Weights of a small transformer language model.
Size: 9 layers, 2 heads of 32, MLP 320 GeGLU, vocabulary 4096, 0.964M parameters.
Each number is 200 + 40 x the weight over its row's rms, rounded and kept within 0 to 999. Layers, rows and columns count from 0. The size before them is the row's rms in percent of the matrix's.

# v: layer 3 attention value, 64x64, rms 0.353, rows 36-63, columns 0-63
# o: layer 3 attention output (transposed), 64x64, rms 0.318, rows 36-63, columns 0-63
# gate: layer 3 MLP gate, 320x64, rms 0.245, rows 0-16, columns 0-63
# up: layer 3 MLP up, 320x64, rms 0.228, rows 0-15, columns 0-63
# down: layer 3 MLP down (transposed), 320x64, rms 0.129, rows 0-15, columns 0-63
v36,119,191,119,165,189,242,253,194,159,215,224,196,175,155,195,173,180,215,255,185,206,190,144,206,235,220,231,224,299,161,215,210,201,184,189,140,260,244,228,182,156,153,244,122,87,216,214,176,199,252,165,179,193,244,174,244,206,172,147,222,157,142,196,204,118
o36,125,188,184,211,186,208,222,241,194,216,232,163,169,138,229,131,168,155,245,177,249,226,148,219,228,244,217,205,242,142,203,268,207,151,159,124,225,226,226,205,187,169,206,159,110,185,168,125,191,269,190,172,252,252,166,275,197,205,139,257,173,170,215,230,134
v37,123,231,194,193,278,140,266,91,220,145,220,233,203,279,216,288,183,187,239,234,216,150,232,151,223,261,173,179,167,198,217,235,169,224,268,217,173,172,281,113,163,210,211,211,149,216,193,171,195,213,194,161,175,230,218,182,186,168,164,241,195,213,185,230,246
o37,127,182,227,197,270,155,230,105,243,173,209,220,156,231,198,251,144,209,233,282,262,147,190,178,181,282,168,166,165,149,217,230,175,230,214,199,171,186,292,123,174,211,211,230,132,242,158,185,200,198,217,191,183,248,235,155,243,162,200,253,208,165,198,203,250
v38,116,260,244,209,144,161,214,207,233,254,321,269,232,191,216,152,158,191,227,166,162,175,229,193,185,274,208,208,250,196,197,173,175,263,165,203,162,229,136,237,214,188,202,243,146,224,169,227,225,209,224,250,266,167,212,248,160,313,226,209,192,222,196,190,171
o38,114,249,226,203,132,193,197,210,237,231,287,276,190,230,243,128,149,244,227,175,160,170,255,240,178,201,245,167,266,221,238,153,159,267,162,211,159,247,147,263,185,193,226,227,183,228,211,258,215,156,175,229,239,173,244,227,215,300,216,216,190,215,186,221,170
v39,118,278,197,216,266,176,233,204,209,210,211,180,215,183,148,245,219,202,197,237,180,161,237,251,205,239,203,173,217,132,196,177,193,157,155,233,239,217,222,280,190,299,145,272,165,300,201,246,192,165,231,225,196,113,175,179,187,132,212,216,149,243,151,193,185
o39,119,231,209,213,234,187,216,221,238,202,229,167,229,126,105,239,208,254,166,195,211,135,249,243,204,241,195,144,244,184,166,220,218,154,158,221,199,223,257,262,187,240,171,225,234,287,161,213,263,180,187,227,242,107,220,171,263,144,190,205,165,248,156,191,156
v40,124,227,229,181,215,262,182,209,211,298,226,256,174,275,157,183,233,242,224,166,239,240,163,200,280,197,126,226,227,180,193,213,183,240,148,240,203,157,252,237,216,195,195,241,187,201,268,180,115,276,171,176,198,238,110,214,179,146,241,219,193,219,170,213,231
o40,126,243,237,159,234,269,195,206,213,304,236,258,185,236,125,193,240,241,206,158,248,218,196,196,283,167,141,229,221,175,183,185,169,216,176,206,175,193,293,267,175,196,201,236,163,194,241,221,141,277,152,182,186,220,132,159,238,152,230,223,167,184,199,212,222
v41,122,258,167,175,162,239,248,192,193,220,122,195,222,163,192,198,266,161,189,192,226,235,158,215,192,190,203,188,176,202,183,137,247,227,228,276,176,201,158,190,257,236,188,240,172,211,201,149,201,221,207,137,188,195,186,201,152,255,78,296,147,197,180,109,225
o41,126,192,235,189,202,226,273,174,187,218,127,194,176,214,206,189,260,202,142,166,178,221,148,213,186,170,187,151,211,241,189,188,243,211,168,237,136,244,224,229,236,228,231,249,224,216,130,131,181,228,237,148,223,166,214,156,190,243,58,272,153,216,174,149,196
v42,130,140,155,171,146,191,216,186,224,218,177,221,250,206,199,208,191,204,175,247,169,206,172,212,302,188,270,261,190,265,243,194,242,210,152,204,169,304,227,246,231,220,183,237,194,245,141,186,243,201,210,187,131,204,189,156,265,161,215,251,297,242,205,244,214
o42,136,167,190,187,126,165,179,179,211,208,194,167,261,199,218,177,236,155,157,275,176,202,197,229,250,175,254,275,235,259,227,232,241,215,183,219,199,312,216,212,206,222,183,218,199,239,151,190,236,231,193,188,126,208,174,196,230,119,236,229,316,263,214,223,204
v43,128,149,152,219,211,253,179,196,165,203,157,201,176,227,151,180,149,149,146,234,202,267,169,201,162,229,190,213,190,247,208,247,169,203,184,237,179,171,191,228,161,278,142,211,137,161,223,284,209,185,226,180,204,174,237,277,152,144,97,129,213,185,228,190,265
o43,125,151,188,220,198,257,195,179,126,187,164,215,150,198,136,169,176,166,127,206,183,260,174,199,139,200,192,182,188,182,246,211,173,181,191,259,167,177,237,253,151,242,192,161,163,192,153,292,193,192,218,214,263,162,189,214,166,118,144,140,253,181,175,180,295
v44,127,192,246,167,266,153,225,163,140,203,143,266,188,159,196,169,209,187,159,216,165,238,215,186,237,244,169,218,263,257,277,216,195,171,232,258,243,197,170,254,186,191,290,189,278,244,206,228,179,165,288,253,196,187,203,208,208,200,201,200,217,128,120,193,224
o44,129,235,189,171,275,137,237,139,166,233,204,274,195,143,228,180,197,229,162,223,163,222,245,205,239,219,192,268,236,266,191,234,241,185,226,255,235,138,184,212,185,206,246,151,224,282,240,189,171,229,251,301,197,184,185,203,193,203,161,190,259,139,133,192,193
v45,124,236,199,167,254,221,224,158,193,231,215,189,171,185,169,171,287,319,194,216,172,269,278,159,195,213,198,184,177,153,197,264,231,236,202,179,137,143,251,209,243,196,175,198,174,242,162,248,201,165,173,262,147,174,228,198,254,259,124,206,160,200,220,230,167
o45,120,245,223,192,219,207,197,153,193,253,216,153,184,212,167,149,307,292,216,257,183,234,245,216,144,227,230,177,179,181,220,301,245,239,214,150,155,113,227,140,216,213,144,178,184,220,194,236,216,190,162,204,142,200,195,229,250,242,152,181,172,208,239,237,168
v46,122,254,276,162,231,284,188,167,260,134,177,243,139,156,185,247,209,165,236,190,144,176,177,265,200,209,275,175,156,206,170,153,177,208,214,145,129,170,150,242,179,171,175,187,174,173,237,166,214,131,207,253,224,218,169,263,174,134,250,193,205,207,177,194,184
o46,126,245,325,184,284,272,168,191,246,110,148,220,180,145,211,242,214,139,178,187,172,202,211,282,228,214,249,175,168,235,146,136,180,194,176,168,151,188,146,217,167,205,191,175,175,176,236,193,219,136,216,217,196,240,185,258,198,158,226,212,175,207,211,197,165
v47,117,188,212,187,184,241,186,189,154,206,249,222,184,159,242,160,206,231,259,197,158,140,234,176,214,263,99,183,151,173,140,218,226,137,179,284,126,280,195,186,207,238,232,156,258,174,185,178,173,199,255,165,210,203,216,260,207,167,218,195,199,201,166,105,159
o47,124,219,172,222,212,177,158,203,164,152,274,254,246,184,230,164,239,214,328,204,175,229,242,206,204,233,141,183,180,190,198,215,238,144,197,279,125,262,180,200,192,229,223,185,230,195,221,221,146,187,254,162,191,239,235,291,178,166,220,249,147,179,224,137,203
v48,127,170,181,220,180,110,180,233,191,199,196,166,226,174,150,249,234,223,202,191,205,229,173,261,151,213,163,225,170,221,257,180,299,121,203,235,111,216,194,151,159,140,231,233,121,205,185,164,104,176,253,214,208,181,165,204,186,195,157,155,245,187,206,249,174
o48,128,115,151,204,194,125,196,227,257,186,202,127,227,237,173,217,206,238,164,183,194,205,178,255,201,214,189,227,182,227,270,221,228,115,146,240,104,207,184,152,173,146,258,194,158,185,236,181,129,173,228,241,215,186,210,158,191,189,150,155,215,218,150,280,178
v49,119,201,155,160,175,257,110,214,237,128,274,189,197,207,258,259,195,192,199,200,250,253,181,195,201,243,179,214,125,189,264,252,274,239,215,140,203,185,185,253,114,198,224,146,188,162,121,204,203,214,200,187,174,186,147,145,149,214,188,176,193,184,163,172,232
o49,124,182,191,197,199,279,116,196,208,139,302,196,190,197,205,226,172,184,168,197,191,221,216,196,191,251,151,217,177,218,196,225,294,243,235,117,206,196,177,212,162,174,255,194,109,162,128,224,175,210,267,151,147,235,190,138,179,239,170,167,161,224,193,166,232
v50,114,251,142,145,190,191,250,254,209,130,221,189,202,266,242,179,182,186,261,231,228,173,226,193,201,187,210,209,218,202,218,174,233,116,142,205,236,149,226,197,168,235,215,250,212,198,243,125,204,132,214,229,173,196,228,262,184,309,189,192,310,174,201,200,160
o50,115,321,221,171,183,200,225,271,208,135,207,196,234,315,177,182,176,162,203,247,229,149,251,200,203,186,199,182,223,165,240,184,233,121,219,225,204,160,245,180,165,164,227,210,212,204,130,184,194,189,223,190,208,214,208,241,212,288,177,251,293,212,170,189,156
v51,117,193,162,187,139,205,188,128,230,124,201,266,200,188,190,174,213,137,216,111,138,134,188,196,221,184,121,218,246,152,237,185,239,269,183,274,193,152,215,207,213,184,141,224,257,162,205,258,189,155,227,184,168,225,163,219,257,189,181,201,211,211,267,232,152
o51,121,221,206,164,135,202,249,162,190,110,194,255,194,188,222,160,256,164,205,105,192,161,190,209,217,206,101,205,245,143,204,191,230,243,128,270,188,180,200,172,221,169,134,167,218,157,231,237,218,179,229,241,151,227,151,126,225,161,168,217,211,194,243,216,146
v52,113,191,199,109,257,225,175,184,147,241,213,210,251,119,313,191,220,181,225,120,205,255,215,137,141,231,242,229,220,291,183,186,262,183,236,204,206,174,190,183,193,199,178,238,209,199,208,261,215,194,192,221,194,218,240,115,156,140,231,222,183,190,228,218,175
o52,116,179,245,151,234,237,174,188,175,196,188,205,216,149,278,158,193,200,188,128,233,249,225,168,152,224,262,177,228,267,240,211,296,193,229,185,217,182,243,184,192,145,218,221,248,214,222,246,213,271,184,161,249,207,305,115,204,163,267,221,218,212,212,216,168
v53,125,159,160,174,251,201,227,140,201,179,158,95,203,218,145,116,260,183,162,191,207,146,193,172,194,202,171,188,184,196,192,159,225,267,128,172,207,157,140,211,137,152,223,257,174,175,155,206,146,241,165,171,149,142,202,188,166,237,272,184,186,191,162,209,143
o53,128,188,177,195,232,181,228,159,182,169,160,122,214,165,133,169,299,174,189,201,214,121,177,136,191,236,175,184,227,188,194,153,221,269,134,176,191,167,152,236,150,176,214,222,194,200,158,208,157,264,152,184,199,169,182,239,112,255,258,172,184,173,169,226,127
v54,118,185,181,203,208,118,156,157,136,178,257,307,197,150,182,172,217,178,157,196,282,207,143,160,242,194,223,110,216,244,206,242,203,136,134,191,145,194,200,204,155,208,195,175,219,222,228,219,187,207,154,210,128,142,208,260,164,185,201,247,143,213,182,213,173
o54,119,188,219,168,189,133,151,154,184,176,295,238,192,121,198,136,181,215,135,141,297,212,197,168,219,136,205,111,139,194,199,241,205,147,148,186,176,157,247,211,187,222,212,180,206,209,196,174,168,215,164,237,116,159,202,264,155,209,193,209,223,212,165,186,213
v55,116,188,209,184,210,194,188,142,258,178,225,221,182,274,198,214,256,266,170,182,192,223,221,245,225,171,189,269,238,189,217,223,209,230,243,162,232,295,81,246,153,273,142,202,189,201,237,180,174,234,182,221,210,173,260,225,178,230,207,249,218,122,270,179,182
o55,113,191,215,216,220,232,189,158,277,154,214,214,146,247,178,143,241,259,140,180,220,209,204,296,186,183,187,235,200,204,200,230,213,217,220,163,259,338,126,215,171,221,167,216,181,215,177,190,189,248,136,235,234,185,215,205,194,255,206,221,245,115,241,168,201
v56,120,200,197,221,150,226,160,159,156,266,216,117,130,242,208,155,199,197,222,221,203,204,208,259,131,175,166,206,230,227,189,141,181,234,187,237,180,159,286,147,165,162,200,209,203,213,178,204,299,197,207,237,225,133,214,191,224,166,260,299,245,185,236,204,250
o56,126,169,208,230,158,230,184,208,129,213,244,91,151,244,201,150,188,238,231,185,165,183,192,208,162,207,184,185,212,259,110,105,169,189,182,250,184,172,237,118,178,137,212,196,189,207,244,195,271,243,196,211,210,155,197,222,245,197,278,270,218,208,220,192,234
v57,122,217,265,137,202,157,235,240,203,233,186,171,137,246,198,193,234,254,163,165,237,202,158,204,207,191,186,206,175,223,198,136,211,208,211,209,174,215,189,162,149,284,315,153,191,182,220,296,245,116,218,211,174,201,212,207,165,182,213,177,209,290,274,172,180
o57,119,219,235,121,213,148,264,251,189,221,201,149,170,215,200,205,224,264,159,160,269,209,160,205,177,232,186,216,136,242,134,181,211,192,213,196,177,235,200,182,148,264,264,140,209,193,207,279,257,172,237,235,227,232,210,231,107,218,231,191,227,263,278,200,185
v58,107,255,157,227,232,210,197,78,235,278,201,209,269,209,201,203,239,200,175,246,174,274,139,203,139,207,165,189,162,205,224,212,163,135,191,174,156,192,205,156,215,235,236,188,140,213,185,212,190,180,190,111,211,250,229,221,229,171,315,176,219,190,196,206,167
o58,105,238,159,274,230,158,229,145,232,224,197,234,252,195,167,153,239,179,186,240,194,238,106,224,126,194,180,191,216,211,212,199,152,129,163,150,150,170,191,162,210,243,266,141,144,204,218,221,202,212,196,124,215,226,239,183,259,166,314,203,184,210,191,192,219
v59,126,225,187,282,132,185,134,209,115,196,206,167,247,188,204,189,246,249,244,249,150,194,101,170,286,208,180,194,167,163,185,242,230,255,245,193,222,163,211,193,132,248,221,212,176,247,209,239,225,170,196,203,239,254,257,244,229,211,181,222,222,215,123,220,209
o59,123,232,159,244,122,219,128,191,173,192,210,201,198,214,227,187,212,243,174,257,160,195,109,180,318,222,156,142,166,154,136,265,210,215,202,228,204,167,157,149,164,269,239,206,187,249,218,223,211,214,197,209,248,273,226,211,245,195,176,235,235,238,146,224,204
v60,125,232,197,221,227,254,227,258,230,207,292,214,177,185,137,153,188,213,155,250,169,267,182,154,279,233,236,188,128,234,207,160,229,134,286,236,230,166,199,179,169,160,134,147,235,179,200,154,196,232,233,168,208,115,250,196,179,192,219,218,227,232,197,223,170
o60,128,202,184,216,282,210,218,220,265,219,285,231,184,219,189,172,201,138,133,279,208,301,172,175,277,245,235,161,149,230,219,167,221,186,258,265,207,211,175,177,178,174,150,168,231,179,217,163,221,194,234,184,174,130,216,172,168,220,232,237,148,205,182,269,171
v61,121,193,188,253,201,190,207,272,200,161,226,139,207,162,250,139,234,233,135,236,238,172,247,182,224,210,213,286,235,162,236,162,88,210,192,229,92,216,136,159,159,208,183,235,195,276,211,168,229,198,181,165,170,219,171,208,219,146,202,167,193,155,216,232,215
o61,120,212,209,233,198,171,224,263,216,143,213,136,219,205,242,184,211,242,132,175,260,179,260,146,263,188,242,246,249,178,224,196,85,199,173,214,100,251,180,155,186,206,200,196,216,271,191,179,232,249,210,156,194,209,231,236,222,184,183,119,188,152,223,211,248
v62,126,276,172,298,192,226,278,219,185,206,172,243,148,210,223,237,130,180,129,143,183,200,210,139,155,189,152,262,170,243,241,181,223,208,152,193,194,242,190,236,159,178,190,199,193,169,122,161,147,172,124,251,230,211,236,218,231,214,187,213,145,244,159,227,194
o62,126,264,190,245,190,220,235,218,170,219,194,238,171,187,232,217,133,174,128,228,174,174,202,168,120,188,116,248,174,283,228,242,187,198,195,211,159,218,166,188,121,195,180,203,185,196,133,142,147,181,118,258,173,243,246,217,217,185,175,214,119,229,217,255,170
v63,121,264,201,233,253,182,165,175,198,135,107,267,229,189,229,144,164,241,200,208,192,206,144,231,156,220,122,227,223,157,157,243,254,199,162,228,208,188,231,241,194,199,231,170,139,232,206,99,255,252,178,196,225,143,222,132,179,184,232,199,241,253,224,212,178
o63,121,203,238,245,242,188,153,237,191,117,129,215,239,186,191,170,173,268,231,258,146,220,179,209,194,249,127,227,222,177,199,224,192,179,139,220,220,185,226,276,168,189,220,148,173,173,225,86,215,262,170,223,165,189,205,121,203,254,256,216,210,251,233,213,218
gate0,095,199,176,226,256,282,272,193,236,215,259,173,155,255,198,155,209,159,245,219,214,209,227,294,227,180,219,226,198,178,168,200,243,123,277,175,213,223,256,156,167,170,200,190,197,201,219,254,292,177,267,239,256,194,183,219,189,209,154,244,154,148,195,219,237
up0,097,236,179,199,249,167,96,192,209,279,196,206,218,176,242,255,226,233,154,186,199,234,264,180,154,249,181,155,112,138,254,164,218,219,229,130,183,187,204,147,202,151,190,205,214,251,191,207,197,201,185,130,242,175,120,162,144,176,179,217,161,235,260,211,181
down0,091,226,186,205,171,147,112,163,204,173,166,188,208,161,192,176,224,172,181,211,219,265,247,176,202,124,203,198,179,147,199,218,218,240,220,219,226,172,202,202,197,92,227,166,279,180,122,126,200,267,161,176,241,185,214,237,209,154,242,153,208,282,143,232,252
gate1,049,218,169,187,176,166,239,232,207,137,175,189,204,153,174,187,243,189,191,245,219,204,182,224,183,147,186,165,124,233,265,173,171,161,220,116,163,207,201,187,236,92,154,144,186,214,225,190,163,243,198,243,104,220,222,231,189,282,207,290,166,197,154,185,244
up1,049,176,235,211,252,241,216,207,321,198,183,176,190,298,171,161,176,194,237,171,198,225,147,137,178,145,165,233,241,165,158,243,256,157,230,230,211,144,217,224,116,224,181,181,124,208,179,161,218,166,228,193,242,246,262,158,169,186,203,145,200,193,152,208,200
down1,047,202,244,191,187,200,222,223,215,247,196,107,231,206,215,144,191,209,257,172,223,182,143,216,108,206,242,227,203,212,186,164,257,160,177,265,184,186,263,237,105,168,150,212,174,140,170,227,174,152,191,244,204,251,150,176,215,225,95,179,198,257,162,213,172
gate2,116,167,230,237,206,121,222,200,218,145,208,171,153,201,115,179,140,166,229,189,233,231,96,219,218,138,174,250,211,215,203,121,203,94,177,201,174,199,204,245,219,206,165,211,202,232,190,217,216,139,218,180,162,165,234,228,147,263,227,165,145,154,192,239,253
up2,111,215,203,143,226,126,223,237,256,157,231,164,240,184,167,218,153,220,208,203,236,112,222,196,261,131,184,189,258,219,133,170,224,231,199,222,207,227,161,199,256,217,192,189,235,168,242,250,158,279,199,213,164,250,146,147,185,163,191,189,92,154,167,210,237
down2,104,186,185,297,158,161,165,219,208,240,164,187,134,169,216,104,196,164,102,237,292,247,245,99,171,197,156,155,162,224,232,200,177,135,249,212,169,137,208,235,165,207,166,181,176,168,189,220,189,189,176,151,207,189,200,226,209,212,229,219,176,185,172,234,189
gate3,093,229,210,197,233,179,194,185,263,171,211,206,172,231,238,209,178,172,218,245,202,126,177,176,198,288,217,140,197,198,210,203,160,186,249,218,208,218,200,214,255,225,215,169,147,159,210,170,219,170,302,177,310,181,168,253,82,259,180,212,249,175,160,195,146
up3,098,143,178,242,232,228,296,173,141,202,172,205,237,218,172,149,256,188,147,234,194,196,197,181,242,164,253,249,155,241,193,211,244,125,215,141,249,201,247,187,204,263,278,301,214,232,255,159,202,199,136,189,223,231,183,252,187,215,169,200,223,216,249,187,197
down3,092,206,165,178,176,276,133,207,234,169,194,304,209,203,193,134,151,168,237,147,190,215,197,249,220,210,122,155,245,155,234,162,155,167,208,208,203,279,175,220,209,173,203,227,209,138,192,220,172,72,180,195,211,222,182,133,218,259,193,216,249,207,181,179,202
gate4,118,179,226,252,149,171,197,153,140,190,182,217,240,148,137,198,203,177,226,249,234,239,245,262,196,212,158,178,193,106,199,201,260,189,267,161,152,198,182,244,228,137,185,226,200,245,229,155,209,212,285,217,194,161,216,257,207,191,152,243,217,274,160,286,184
up4,117,269,184,234,193,209,229,174,189,216,182,244,276,183,200,307,203,223,207,204,209,221,195,241,166,208,259,186,137,180,170,262,175,192,211,193,186,162,218,181,203,160,186,212,162,132,101,209,85,221,213,183,200,108,219,227,215,263,243,236,242,165,241,224,192
down4,114,215,243,157,209,204,174,253,225,241,238,183,190,222,227,222,280,218,170,207,194,205,122,259,129,238,241,189,187,262,267,181,170,232,139,207,180,203,233,234,229,267,156,130,242,176,157,221,197,160,239,239,193,243,272,196,102,169,234,182,246,164,195,188,154
gate5,085,200,179,197,196,223,217,241,219,245,224,174,187,205,102,186,159,241,243,165,225,237,231,183,265,208,292,279,151,218,196,182,225,207,170,215,240,204,172,199,255,213,189,232,206,200,259,196,88,131,260,205,153,306,218,184,195,248,197,209,239,177,187,158,177
up5,111,166,186,189,295,209,221,189,151,194,179,200,151,281,224,148,148,220,215,227,163,266,229,116,210,172,223,155,168,141,145,205,177,188,219,168,187,199,150,223,262,221,127,199,170,209,173,162,177,133,294,199,177,236,210,159,214,137,207,200,119,217,206,226,207
down5,096,249,239,197,195,187,168,204,239,183,247,168,245,185,58,223,270,208,213,115,209,165,240,244,205,200,191,312,212,239,234,240,202,175,174,231,237,241,199,210,177,168,225,183,239,267,167,200,197,211,168,228,178,155,259,214,216,232,179,181,281,205,179,187,253
gate6,099,174,158,200,114,178,164,309,211,191,290,241,195,185,180,194,146,215,219,213,255,295,218,162,225,167,198,142,256,243,159,233,234,235,180,124,194,197,133,250,256,236,200,205,172,189,154,214,248,145,221,209,225,238,192,211,235,228,189,230,248,204,196,230,189
up6,104,219,247,148,198,204,202,213,258,219,177,146,131,141,269,194,230,192,219,251,220,156,209,180,192,142,131,263,149,160,188,150,150,174,265,214,159,154,131,192,224,186,270,205,198,238,217,219,284,241,183,229,160,209,168,175,103,163,201,207,163,206,214,232,179
down6,103,149,242,169,216,169,215,207,207,171,210,232,192,218,164,193,253,194,87,227,199,189,181,96,164,206,137,205,183,210,189,130,227,224,247,260,194,190,203,176,151,113,213,185,233,205,130,230,248,224,224,268,149,257,218,111,155,205,208,235,181,166,179,220,174
gate7,118,210,214,132,254,223,205,265,205,200,236,178,272,239,233,199,224,195,189,194,88,171,154,203,175,209,128,216,250,171,179,169,206,311,176,199,187,209,236,187,236,224,166,113,179,175,185,188,184,157,258,175,203,211,219,212,210,223,199,122,262,257,127,212,212
up7,121,227,167,235,196,232,222,221,269,207,204,204,169,224,234,239,238,229,231,182,255,250,244,173,195,187,256,125,155,153,252,281,150,160,217,236,211,217,180,213,212,241,261,202,236,183,279,192,170,293,121,226,197,227,171,186,200,201,302,216,194,167,250,239,205
down7,112,216,231,234,205,175,186,146,135,166,254,204,233,184,170,179,239,200,206,243,98,116,275,188,212,168,204,157,309,194,245,152,207,192,242,186,233,271,188,205,215,203,220,205,202,231,179,290,204,96,220,231,180,177,186,176,212,246,156,171,170,219,220,217,200
gate8,113,224,134,233,150,242,152,247,178,177,254,97,271,189,187,162,145,195,121,254,193,192,207,145,126,160,227,188,217,196,187,242,168,210,187,127,234,228,162,187,194,256,206,246,232,159,223,198,213,218,232,191,237,173,201,252,167,142,137,201,234,132,203,237,184
up8,105,187,144,200,151,186,154,264,159,257,227,227,183,79,237,266,249,194,175,185,231,214,172,124,280,219,227,254,162,240,165,181,193,214,216,153,255,196,216,189,210,171,199,275,172,149,161,248,213,129,206,181,165,230,193,162,235,209,205,126,191,200,193,179,175
down8,106,188,202,193,200,211,226,202,252,189,188,232,164,228,203,245,224,200,242,179,139,198,193,250,204,224,230,242,107,241,146,93,172,158,204,280,137,168,210,260,193,165,213,211,180,166,231,197,171,206,181,169,194,279,241,106,218,229,207,220,106,257,234,180,184
gate9,109,218,135,213,165,142,225,198,251,189,115,209,139,195,195,195,204,191,201,140,236,221,231,239,127,182,82,158,142,173,228,218,222,205,246,203,151,167,250,147,222,248,171,153,185,113,198,188,203,184,177,219,220,190,138,232,219,212,278,240,171,202,147,223,195
up9,109,200,164,151,238,179,147,293,250,166,236,219,177,249,201,177,213,235,113,195,202,161,251,194,190,192,189,240,322,216,199,165,153,268,203,278,214,218,212,234,211,175,143,193,211,227,182,203,233,201,216,253,106,208,177,128,216,207,181,212,216,243,182,236,157
down9,100,207,209,207,128,225,239,203,232,303,215,211,266,171,268,183,223,236,193,172,236,184,160,189,122,135,164,161,195,123,169,228,218,208,174,229,219,217,156,219,253,194,184,224,125,172,254,204,246,217,156,138,298,231,166,226,231,150,202,193,222,198,194,143,220
gate10,111,240,140,245,213,228,255,231,192,181,237,163,174,185,193,189,209,208,203,237,211,156,169,178,217,151,172,283,196,193,113,188,206,201,258,214,221,183,320,148,305,201,212,209,190,148,250,203,147,202,228,194,219,221,296,155,158,217,168,240,226,249,234,184,182
up10,108,136,151,216,218,180,181,186,104,192,186,225,182,230,176,304,219,206,243,185,194,180,220,138,205,198,259,195,191,187,213,223,181,229,135,144,203,276,154,244,119,162,213,176,282,214,156,219,216,104,229,196,146,163,183,226,218,218,246,173,222,140,194,221,207
down10,101,214,265,263,198,233,189,161,222,174,215,208,211,161,156,188,168,205,167,233,274,234,212,207,234,206,97,168,349,198,188,241,183,217,199,228,203,212,180,203,260,163,189,129,130,262,182,182,214,201,201,270,175,230,205,125,248,228,175,214,201,221,191,224,221
gate11,101,214,191,186,178,183,218,160,186,204,237,178,171,270,269,205,217,153,211,155,219,265,166,236,239,201,207,207,272,121,275,260,213,228,230,116,200,178,153,224,216,221,183,195,136,207,236,193,313,198,178,257,211,190,201,220,242,164,124,172,197,185,283,198,206
up11,107,168,211,155,148,199,234,186,279,229,248,256,222,211,210,168,219,181,213,215,149,254,170,147,180,272,174,190,174,146,163,197,159,212,298,201,164,189,204,256,246,184,195,184,192,178,139,213,153,240,259,233,186,175,217,273,154,164,152,317,227,184,213,169,197
down11,101,244,150,186,247,164,221,206,218,189,180,101,189,128,190,142,184,157,175,154,223,215,213,209,132,266,263,249,160,220,165,197,208,224,148,195,216,110,228,201,151,146,211,221,142,190,172,173,173,175,140,151,204,171,226,195,142,141,220,219,170,239,161,236,271
gate12,085,193,185,269,207,152,141,143,236,283,191,190,230,171,235,211,180,173,203,253,206,204,235,134,227,237,193,184,236,308,224,182,204,246,237,254,193,188,188,201,164,195,216,190,184,172,213,55,241,279,172,189,203,221,227,190,253,223,164,228,206,170,160,209,248
up12,086,237,158,219,212,202,208,205,255,109,177,175,234,147,240,153,213,174,248,214,208,296,163,249,131,243,229,217,185,177,157,192,162,166,153,215,247,212,154,178,255,217,213,205,166,266,156,208,161,235,264,228,187,216,175,70,187,214,177,189,173,208,243,225,174
down12,089,260,192,176,130,218,214,146,161,124,207,171,197,189,176,186,176,162,294,187,185,163,152,233,224,132,210,202,246,182,188,231,190,185,206,154,195,255,175,266,175,185,235,198,179,153,224,305,224,130,258,184,167,186,212,241,129,136,178,211,123,223,210,210,212
gate13,100,140,97,187,237,156,176,245,152,215,202,121,239,214,199,199,187,141,248,149,111,195,163,235,210,223,199,132,148,241,205,163,216,192,254,210,190,190,192,217,173,263,214,217,300,188,252,177,257,183,256,212,167,229,216,178,205,164,172,181,256,186,174,250,172
up13,105,171,282,208,162,290,170,199,216,167,145,251,177,172,234,212,184,163,202,188,276,195,242,261,190,203,221,181,197,124,208,212,177,250,224,178,183,167,238,220,176,236,267,223,206,204,225,139,259,291,228,249,227,156,184,268,198,228,230,200,140,240,138,162,237
down13,108,160,278,211,193,123,222,168,157,128,169,174,164,179,188,219,234,260,192,291,172,251,194,212,196,188,168,211,119,249,168,137,245,159,234,231,122,238,252,219,240,204,194,230,155,199,241,239,212,214,238,199,163,214,218,117,200,250,201,274,204,168,210,194,215
gate14,092,179,182,182,216,150,225,233,162,188,135,243,169,167,221,171,137,211,215,136,87,179,272,237,228,223,201,238,230,177,207,158,172,178,243,157,123,231,145,138,167,159,222,267,198,182,222,265,199,207,267,201,256,209,226,188,176,149,257,235,253,193,198,191,231
up14,091,223,183,224,237,237,175,180,195,171,153,204,221,225,273,234,182,232,258,157,188,160,67,237,161,163,149,242,261,209,197,202,175,134,194,204,123,250,199,230,158,177,206,282,230,177,173,206,204,155,220,224,251,227,206,205,248,198,259,190,204,146,132,203,149
down14,091,238,323,201,102,178,164,198,237,155,255,228,186,213,216,235,200,234,249,145,137,169,170,287,119,194,178,220,245,199,213,223,240,186,198,193,197,202,188,154,180,165,203,197,189,245,150,205,160,215,238,129,180,187,166,206,198,225,196,165,203,104,160,158,190
gate15,113,164,270,210,233,275,181,268,191,159,220,131,213,161,202,237,217,253,203,216,192,189,217,192,147,206,227,121,216,173,152,228,153,188,289,185,233,189,215,170,171,209,192,204,199,273,190,129,173,185,255,202,182,191,160,272,173,91,137,227,148,215,193,213,230
up15,103,191,225,146,208,169,239,233,251,234,216,164,169,186,154,152,153,222,232,270,230,252,241,293,245,185,226,239,219,131,242,230,201,196,193,159,181,129,144,217,148,221,180,225,267,233,142,221,176,194,160,155,169,99,250,159,197,221,208,219,192,246,181,173,240
down15,103,263,175,178,230,207,165,175,144,191,276,203,191,153,235,224,225,250,249,137,179,168,169,203,146,208,181,253,193,236,144,153,162,109,200,249,223,245,200,177,233,156,186,247,171,191,248,197,226,237,203,145,146,212,228,245,121,208,90,160,224,210,206,167,190
gate16,100,145,160,238,204,159,208,103,248,227,158,202,273,146,154,150,184,186,235,157,185,173,213,138,120,155,199,178,139,206,224,169,198,202,203,147,267,215,208,136,241,223,167,201,217,228,219,210,217,147,275,200,174,258,206,104,173,184,261,217,180,209,187,193,178